From a checkpoint of a small transformer trained on Wikipedia: 6 heads of 32, 6712 steps.
Each number is 128 + 24 x the weight over its row's rms, rounded and kept within 0 to 255. Layers, rows and columns count from 0. Numbers have three digits each. The size before them is the row's rms in percent of the matrix's.

# gate: layer 2 MLP gate, 384x192, rms 0.0895, rows 116-137, columns 96-191
# up: layer 2 MLP up, 384x192, rms 0.0913, rows 116-136, columns 96-191
# down: layer 2 MLP down (transposed), 384x192, rms 0.0566, rows 116-136, columns 96-191
gate116 098:187135163169149154076122139174067134136097100127134148118136120143117143151155154192112179113124073157148138115167090104097140109171132118131119143097138086136133089153092119103144176128094080138143153108118147151112118141107157118147117111092136118176105114103146167132099104120114113122
up116 103:174134120140160110121150139147110160125111167140122174160158120113154126160107142151121141118138143129135129215137080128127124135114136102117157117094122122095154160133126135118143130144118156136137081103082107142106128159145123154060088119118087099124161121088118145145149118141152126082
down116 099:117136141099093148106167117149220134134128138164145094129111130096129154073110137118125129136126127135138077148118153151097114124137130112147167127117131124108120164117151153132133047143133175134144127146154180171136114156126131129123124145134113130115143130140121093127135108108122166149
gate117 090:140150126161117097138109142122121097137128129108121153156166097137129146087099086116124131143077102113113088148137150149137133123144188149117141157123160152153109136141159135131145140116110118126108084123105153083095100100120155163151147122175113136162134148120120083126149085129154091148
up117 091:096137113079144159107152105105126141112137097160122127107084162102119124151121103150160130146162123143115176145122128135091124120109093116139110113156113127108131140110106125095115098134163128146114131154153100152125148161151110088089135149082176115149135100116149148139123181122117159133
down117 097:147107121149149144118189143145174131104110137138142115163144137164172123093123141101153146079196145146097164159121120107133105120100079089133138099124117114128105150124138119125102137126109134155118129138127126154146098165115109132127086137087149131132117095084101109137140197160066111103
gate118 104:127133138147132113131114104114143117108152152138157182127180104124092133124107100135132107198174131117111116104115089143147123142123119148123119143129154169122132141139135151069145133124134107092146164118133094135129120080140149122101102122122097116103138140089171139107136145134113179148
up118 100:115111106154104129104064120128165109144114147121173128118179141110122142144097096099127128171158168080097087148153106111139124124143157139118112118098187127161087099129094099073137142116146150118146139117125120158145160101157149123108047139104137148114135175087113116140130138127118147147
down118 102:139104144134096142110126129131114131124114098134110114101111130169102139167118130116140164093139114176117146138108148110130163165108123132112148160165135113171109124158136155128093135126122145090118170116139127112182095130125140124159126150142139101091138141189117108091114107106143112169
gate119 097:128166109115128099127154129162131088157151115117121116161141106153111134119149125128127112142121125156115127178115150105131152100116123108115130142093094103125130107135135135157115137106123097109108159186169119100170123096120134141129153124204158147112106107141136134126130076144141146138
up119 102:125163135136142138136127130168149167135132129142150091132093127118141119122123156100144159115153127141089104130158164089105148140154133129114183139103146173145140126124152132115112157137164061091146107105135184100128142189145125129136136118106101110131129106113146142193121166150143174128
down119 097:094094113149134193163162122107161150120136126103159098067109122133123140138124107114134107092133115102099121136137155127133132140106119074122129125136134147130112155124110097087156129122140160156152110098091111144151160147137146114148129153078111102130131129154132142164088154162136130121
gate120 106:129119116140133104153124161156101102146173133133124128116099170131138139139086129114134110143113136072127125123099114094145129110105141145110114115116132156138122110098140126105103155110089136090146144146133110084139148134144105135137125136084109118151112122101161168128137082133130146174
up120 113:107156109131097163122132111100125137118113113089156166143162102153123104137125091124117123118171127166128124135154162173119115156134104124123148125144114100103161134152116088103159092158172141163090086147125150138119103119144129133107157137149124133125122130152110085137108196144120127105
down120 096:145141119140127137132109092128174129124127131134128131101110100125073142076117120139155139139193129147080127075154096159116145138108113143105127124139106080081084086122123113138121131147132108147100128106114149141099113133124132109108111110135141167120132107130120106130139150156124115084
gate121 094:105145138149103178129123110119085153089134101070150127117162125106116098097140128149143135171169111087133109098097188114142146107121111177121167149169106111115137152131129125138132151103163131167157114133120120127152080167117136127115097108125127174107131109121108150129158131087121132133
up121 097:122152139119136165140112127140138119131130121102138141119130127099124112140128106110122123152122111081144134071080181125111118126111078164140115112176132144077155131103137159103129147143161156142128116162149129125129107176130134107102136088094152160163119131149130116090115158128110125097
down121 101:077145098125098125107148155126171108150080108151102112100125120136150175121137147142122157114110145164113110150109125120113129111139128112077143150103149123102117150127195127137162123138070071161089150128105136086125112114123121132147181144138106116096113103150115129122110122119139129140
gate122 096:133148163088139195144137146123140117138124170167140122081142084112098111079151121116102171138114115118159138157140168114175091131099105120114146155166087138103162139139149159143110166129128085148142119151177127155093091144097152127122092128160131135153138141122145099151154119087101156136
up122 096:127106173117166152143088121096144138107152121145149107161152091091140159155134150148113155142122093125145141118151090114129085115138124175168136130138130136146100163146099105135124116185110141179166135104168157110128107108124141135168157150139121149112147080101154103124142124123107106123
down122 100:177105155145108151143118162123171113127082116119132091125172139119151175107146168147090114158152099113128150147154180090158152104152120160101097123125097189107128132102136137111107111097110140136113119161101140093091151124158135101111129093137113173100125095105090118126076136129168141124
gate123 114:156103150130098135114131155142141115172103155120110124139149120129136162145082146089119131113152093126128104174104139103132100110112118116119102112100095137144134121146120156125129133092124084124103092134107146086139146101097140109071183118133162102135120129137143158157155158160140135137
up123 104:121119129127093150116139083123137130081154100136144103129132126145172153174147130117155111119132126158124121148093120141163128093118127089147148143147146118106138114122099127175126104135152082136158173130159096127155128128091146085123140091112151152134164079100109138096149121118147146096
down123 103:126129129149125132102124159126106115131126115138110159098117122113148148130123126137121137090119124177090145141145111100123152107128133104154117166137137122108145086097075117141146104117125124121114117087139154068157159120108129127117165118073136089101095094165124149102107193131128154159
gate124 097:130107129158089137107112135143166151133122142156149108141100122122159107090133161103126154131146103081121115188142128143158129099138123136120158083172083133115146158090147109135129143112162187103151084119162169145122127152108077122138143136115111154154138113175159100119089125087102130113
up124 097:140113138120139124118144119101102089164155128120115158140142150128159120091138142125092113154112094121109153058097091107134141154074135136130126143077142142131127088135127134105140108116114117138113155136133122085060145121159128143122156139177166126134106135150122166120153113122135142158
down124 098:099133154136098124111135140142133150160099119153166158128121094104115122121124158150128160125098146111125129144127095169158144112115096112126109129125127122140138163106119100113117116126139126093173114087150179147137153149084112100057129170141113099115175142134125084156044147107108103120
gate125 100:162102123112158129087135157158076119091171171130109125108097108144149144172152138181169105125115153166122127089113139111121102131129150128117137150155130166129146158145102120107107126139104185169121122124102116133143103150105133128163136083125149146121124129142126144149122135143158106109
up125 100:132187119145127141168093132124168139181106062127142142146196105110098111111140128107116132133105090150113104137164162139116137120119109112147082086108117097063119113127151125118161132146148125108171114115117106120135139122139137128068103165118103143130128117132098132127134107127096173132
down125 101:129121106106097140116134140157114120095123136129163161204087116105100128169090086077166127112152155177128090134162139135158102153103142106119088117181110119117150122122110105114151183112106168155147123149127117143139130106113091093109139103112139136106099123149116181155129134139130125103
gate126 093:117095138150116175127134092156190120139113070137129121147137152103104162170117185115128137068108146103092157103137095118155099150112156129114127185114116099149128107092136136219108130146120116146128079117111101154101118099114144122129128120158134159082139137107093151095128151130127134123
up126 087:147181096142125087133144127104085129143156164167070155103142106148142109091142117142133142167119110200132134123128151122089155127169078075139148107168139150098115166182117140087143150136158182131109192122119157142160119114110164133097112137090101138161128131151115130131107101111116147121
down126 092:108135128128106125125141106089100138115147145145118157109100120159100142108190110199114112163111112143117150085123122134137099086127117100188130115132116116136136164170103093103124136163165130147159158141153127133135153121142145134120161159128130119130131135158157141169160131097089123131
gate127 094:129089103142092142134100128103142115141162110174165172173135147132166094184145120127130119128131113147098108117086165151141135176160137114105122121139153105100126124119123157135137138140107107114146135091113121117122146150099163181155126171094142135136096082125139103103119139106140129132
up127 090:128129120146124112120120113152097099140123137125125094108096132105174118132133151140151133150135119079135112208098100131124095140116113105123111108159064086152126147114137118157148123141130108125127113177178139196115129143131123118125138116145117142162128124147127112076123163125131140138
down127 095:185118112126135112118105103158104151098140159092125133088148120171143108126149154126122122163140087115098119139137104104107113130083152137120124088109122125139108106147141125123114104079137109102148124162091122105109162142104133096081153127080144170134114158116117137084106175142156173138
gate128 098:117095138142181125105148103141136082169105100140137128153072142153142117172131172121115140117140135146130137122148106108126130099155149133147143115123104118141147142073106122086161096094131164134176108142120139141098102188101129152103150147096146173092112131152125138109147093099171117128
up128 110:133114157142111110109121129125126145148115133134103116161161131131125121127147142142134125104131104159139150159146118094143110114117116155164165133157115103083188139130117140144125130142113110117136144108136136182077159150153117143166092163108125211101145112163110129173119143124155104152
down128 100:130117142128111144136124114137139119132058078154184148163127116121126136085116137102136101151109155119153106097164050111145137154128134156128112099105111142103121165123154149114130135130111140129095138123161084164139117148086098155149128114122146130124112135107126134147117147059147134131
gate129 093:138117114076139114116150092129106128142096128123131137123147110126094133155083125128136147123078122120081144168088067104116139134090122109112089140128138117137146075144118111153169165145135121108103121123161145098115123141103167136145133107088126137113111099147129131121118115182153120076
up129 086:107145174124130120116141149132168147132157133127134137117118094127133120077146155113106095142178119153159118126203165155161121113135108137158159091148115078119112145137153160082102122119146150170122079138120104156078123091147125140086133138147141128130132144132130131122120148096142132171
down129 092:151109120138120141098108114131146138134145082138155127110101118134105138111104157116121137119152130104137111100162139119145131179158132150170173122166179108095111135115167140169084101120149133173146166121111102138107150122146147082145133135137161124142110133113129139111109105076135109156
gate130 106:136164134105119151126151156139136152087138178132155124069126101116120139129137110090127123164132147131122140079161144120138160129147111106108157089145139138122116082128130125106139118159094154112127143114124110112131113095123134089111129126099158130157147128124163180099108149116135118121
up130 108:126155156131111118157127128115132155081138112151163156116134107113116143140091135137079110162165097115075134119158143128094198130167106124129112114128138132127086111141118124099155088181154143158104134133106106087144113111157150118130119136126149155161128078167133169118116146121122097130
down130 110:122112125173157095145120137127135105160085128089114131188151098163120131121135180168120139170131169152169100140087113130095063152133150135118121111145088095098103138125120108114105132098158089131144168118158162151127157141127117141119095134151150116112102156150078159135146097139123134109
gate131 090:185142104127130141137123132135078145129156110164134128131159088129184128084138161126144107092123100119106109132095099138130104106152126147121179120160106134147145144090132148153140144112098109125127130124156171151130154194079123144131145126092142126095116154090127172127130155134123119122
up131 084:128167116133117105153143185121093119123146122119111130083163091113089137125143100165119153123152123114144100120144151135133152113102154066086137122129128146121107141145135165143095140083121121146119106083112136153078112117133079113124168158116128096105105128150127128112101133144135122145
down131 095:120162126118114102167138151109110116135122134093100147119114126110081131147107090150119140125173164091176150119143122139097134123146152061124149147122114142145119128137146139087144092099134116167099129112110102144138096125124108082106145115122178101128126141139122128100111147152105144114
gate132 096:164127132151130158142145129096083145139146134144135122090106101123098155148167142134135152167150058160120137127104127172131125131108158153173131086171096168144171139126135181126165117138142106142091148116133120128131144123133120133182130105110164099152148129160126111132141108141134168148
up132 095:141152143137135125158111108133097125087143147099117132116116107140078154108162166124108143143142064180091126101093086158142124103099150149153117095180139173184167161153129208129135130117162124122096139106138095155148139123146114133095116148123135136132137145145119102111150111104139125145
down132 097:089143163134135114108175110110134086124161154090140133121117123112091122101178181112089134093137116121111151153132115103102167118117093109166145096131115145124116129166125136165151141149126104128105101126169149167145149120202120146117118109147136136112162141122120083117111084152129136107
gate133 106:107120148142113118149109129153177123081105082127083135141151125160123130096108141138118130137121102136103157166080117134099108171117149151122118143110125122121134139157127110157100102145085157123156114139125122089120092116131164132145163165167107120117134144109112150125127115104123148078
up133 109:115136114106102148127154155147120126180164141131160166146108128117146143138142095129116140111107150093134109185177184124132135077139109087132092095166166111161105131137119110121142115133121107153109112119146127180144119155134108101136097107065146141168123099115151123139139157129125137144
down133 106:124107106123141161129163133159115146153168133088105169125148127100110154113117175111092102126160094127126145156138155155110171121133088139122143098095161130129093161166133140073129141124131124076111102112137153141124137161126113141149128105108130079125149091114127129120144162184153115150
gate134 099:133132162119160120091156117127171145094175133138125118115131149119163096127160101129141168152101128149119136143181133172140117138102145137122148119116141149158112127121114137165112086148151139145130147142146134151154153135171135151133135111139112153133148136122145115131149144129100158102
up134 094:171112132110132135123114138084131170165088172140128105102133103119143114139121153102153093111144116151131107114127176122113165104114086126121110170173107150115143159095146138125109097088157161118143126117095124095092068104128127086120128147193124120118129086132126131121139111117155132167
down134 099:150114077137156122120097143074106140163086104134145122148144148113088156122105120112098097108143147115153134124127152142145088135160106133097099139149143145098154139101132118067133143115120126129118091155140147100054107128129145109136136141155171110121118106111125167139110155095137147146
gate135 098:152115109119165138112124129082143138109144086150139125144171117133165149099134108131092127122122116119152103088121091113129137131127124123138145143147106110115124132178134120132125123104137075099152143147134116097180159116131125093149146162151166161101141144119144118134161184141154136099
up135 107:095128128135136139111133163110110112118147166127122157142155143133124121138127113114140119125133115134127140053060173157171146109129155115091167162147126114085127124111139152150170163136126122083138139107107100125117169168132119120152124119110091114143141118114141160120067110139134081117
down135 102:104128137139196147091094127111107125099133137108110145132192111102101104143081104106119130135111144124166128096135171136135123132155166131097120162129082124159125163094139175170155165095157133084118121149154120105125160151132146106096125153112107153126120121105182138119167129131128114097
gate136 101:103102108141078129132129134148154138125092151145141115156130141159100115114117118081121121167130142188126164100119147076105129111109121074129148102133155153132104153124149127086132124140155137142179133141186102113170078120124098080176118107160136139124132125082142134136145140125128124140
up136 103:113092153119135159109112141111142167127124150160162112113152093117112119101130156135121105195122088177110158130114146111070142147121146147064086101138136130127120095132139129132148126160155130125116125127106108100188096149113100098151188136159128152126156078089113117145148102125134152140
down136 104:131128134108161173128128121125129170168114110153122145154141143119143092134160106150137111147161081082149099163137163172129135132168114157101107149098099135126108147118135147129186127121164163130097132133121100116116116128156151150094106129120126119101127111152139142147111132147146172106
gate137 108:147126133125139111130124192162125108074105143156118132102117173123092138115145156177160112079100145128146157091089141132144118118105190134151153072143155104143098099141110122082135162132108154138148122130073133089137092136118114164140086115137116098134102120079131114108121139111115153115